config.yaml
rope_fraction: 0.25
lr_mult_o: 0.971
max_seq_len: 512
Each number is 500 + 40 x the weight over its row's rms, rounded and kept within 0 to 999. Layers, rows and columns count from 0. Numbers have three digits each. The size before them is the row's rms in percent of the matrix's.

# layer 3 MLP down (transposed), 512x128, rms 0.522, rows 335-356, columns 0-63
095:522418474504455505561525494496466479500410490490495521411454503528496525446514495520436467463563462512512491544508605484551458496559529429444382527525498467476510484451440443488467449494437468
101:528525510509473533477447549514504462504499513470542489480535529596431497586451541551511470486501536494459485512441462478521494504516537541512572430468518591506525516562449510493497491520476409
092:426442474511494453497514479513614454524431479494524441373487440502504518464465440497535550406492491461437529485530503521577501522477543455554499438510515522591516519516488566453519533429476523
089:438459468551428488610485516521518449476471510526542447475499531524509525527441539512451533506570510430444483519466467473497528560582520504455529501462499514509472401502455564553507419487536523
115:501483434511441521534491434515447482446515488482558452521556525531499483503550486545557495567469399505509518491435509552517466517490547365482502529518524463457487543497559508450544560460542521
107:528464466498478526518555475502491453472508493500434472515499505581559508517493437536471477507484473402545490491496433401483494457490530482478518507498537580515494495481484457511486585475444449
106:563506482514463475444519455525533525492524528481479502486560482514522468561539459479405481500551467629476552494440502528534509433552428536480539458516457425430557520539535578517487505554513548
094:485501561526532492471472524478507512476479551503457553465439468500448471492478555528486543481488467524545537480548537518406483472559443475486483504544524541522475484539565517511502498483443479
088:461482491507565380528471471484505461525405407508455499438466516478469502516472415544541514420558508479528545530454520459511540521509569514475465533488472469539443505518411540461502523503438482
097:448461502528512504610487402465527511516422487514499494563509498504461477513545536493559565594502594453465525399542513449478513511430539459567523544402476417453439487469487493528495504470501520
107:473531488498511490526476589449550555530561504512440503470498491543511499520565445489481466471431507505517516445460486512582500471481548523510421480430589464451520465484447525540511507462491477
115:461414558497526553555553534490455489543508549584433515468460519473414500497483495443466488533524472481503478497524514488523501568547460527523495552540438513499482490475425590522490414506491508
100:459563492502493490530467522573565458484464579536481497510492533464404489533490571582499428507473447473477447558523529518501492504561488457509507552490524536479498440466459433450466509567456525
092:505480455527531492449498501482541568457444508469484512534431422513519546393509475550486500428514552520468485525491544399497468515608479555430460487498460519511501528439475486543515445506429448
097:521504549462501496474510502501517511494483501487469465468545555545539496536534522565527494547591443559451542542444529429504512493478460525569558442545488452422527483476454519554473616495561492
107:514462517540402511480493532504517567455422463467530582506445520617515476471496525484460476541513498515456514517547534503575511536528492544516482461532470560422452459486565503484521404520487512
113:512481528566501471524502485507519532512466517481484525418450445433451547473483400474510472524479450553557460517449543469429500532530501469571530469460494549510495504446577462549419468519502499
091:482551419486608440537508506542485589512463501485477556563494480547501514523505558526468494509535501451492553491412507551512528454499530541512474427492473476475497582493538473475455511492526556
103:437529541512496469497503491449533512539477539475462448539495492494487574525540546429516534470451536506448552423555530515631470497547459500495478477503511467522480530496459510431412522542469493
088:442403522577518525461585471549498449419510544478525467557538507526488472480543514490474469467543506540507497504497523513511544517540550497495494523460499502489488488446492589544534523485552432
110:495456466517492550481520448478507454501440512516459491490511454511475441470548474494436475483558485467484552431505488485404473489548435577485557524546500474486530551496539516492498542457524480
097:478530581485482517504476439548468487479497586495512486531471540472434487471559546506520531490410574523511448524486474468474458529486379504530552498571476485499482499483493493513556483455470464
# layer 3 MLP up, 512x128, rms 0.539, rows 336-356, columns 0-63
106:529547580504543489470544568455476559419561507533522553501476521474501470451557507500484464487505445476487536499478557509495545512453475529440485469534500498506463515508447441481483461476550535
102:603591563503497517562481531478427497442545486485517557544509484533492428457523540551455473568539520554543463523422554525524448499482542511437467567521551482489486471459495435487486523489480486
091:524544478514504515490497468471535514515456547449480472534414537452544454456564501440526486517488473499609524486518467566489501538483477457471480502564460522456507568551548434527493408542548441
099:482549514514488512474522539487572462543473549523594474537523516499451537474517520492522471478489465505479546521494509553507515488421437528482479485425457491516559512520514516490473549500404465
097:501468510477442505505506479483522516481490528559482509460520501470542442523437510567434526392518491497516472496484492451545481496525532456541448401577486460507520503453462482549540558482516512
091:553511475470473540465492532499493447485558493527513482476501466443571498458525500491549486576499484547558525561508478509484513517541451488536482495515566491517495535454490531532535523498575500
092:526454528453503467506479486523425531502507538465580458431516418506502505520497449577442516483485468475506518558480514465548515458497466505525478545524548412414499473513492453458485447509515550
107:451516520483495569459495569465525546471508562492463516529626507522520517426488484519486462458447490499499452519536445461528490478521478487518476578569530500521508465492531495539432386522461505
101:538549525531518531436518508504445503450525524557550500465542484541489456511471505554467493383446466526561481524480450529536489427573542501493489509558430472490514432546483455468571477578493477
094:446449473551483453539530477481555525512431482467534546405543547534542568474456407496517569496449468558500520604583464435474552496504533498505472490511476446452517505539479500530454436519517511
099:530500499526498538493461439556438535520470506544469486476524496569584433496442479479535481535491491576541471478516480469543488550567392429501507456503535459471500539423492495538458520469565447
101:474477512478403528499484544431494505486482417519518505544517510560510510445486518511540562472450550482473537480497556492533534578490474535381473515518505543509533539569442498493566545504479480
093:513478444445517511432432491475506473548563445516477451507537502488496513454485530402539484521535537517592494482444512492507522541496502478608552462586466496531470469478566578507490554523437563
106:515542561501564527514477547520521482542455504516509581491468500454501513523504443486510435467496516540554466476460564474530490451441566422517448516508491478469492581584490493469550546469450500
097:509512498488499521471465473529496411532571540480427529430562522522570491537523464496441512514435485554426528493454565432477477479541475547490592481557482478488459532471493469504516501545486464
100:471512459512521453533557517447567492519570551541637567454489534445510469510520481476455422522503433501527518543416489573481486436550493495534451467457527510513446432547433438462462541513535451
098:584430542537540513508507506484492477516488521487452487486497505510468551504490476421545554480487404469513504499529484501453435538545458538562502445467558472502505559501524394566472491504491545
098:540562536512455479501480555517506450491480468521517554434547464488474485512501428566465432545493574505452563493484543512525479456514419535541523501462474542490599505453554548644497445542520492
099:514593555431498502504511483510511535572555451494549443482559556549505559494450481510419493494518515464489404502512500545515527468532534527495506480514472438529511576542510492484479510536482560
105:495551422459487446500488502496447426551502462483510526444483426574520473435501505601506524525546430461471487476516483518477486532499552597449544501516546559475477491533465582516502515415539552
094:495496503508510505439493497502599526557503540506517476592477503576476499463533514508527470496444507555551534492519452495422516526466445511466485462473533543541533500472543482537498473506431575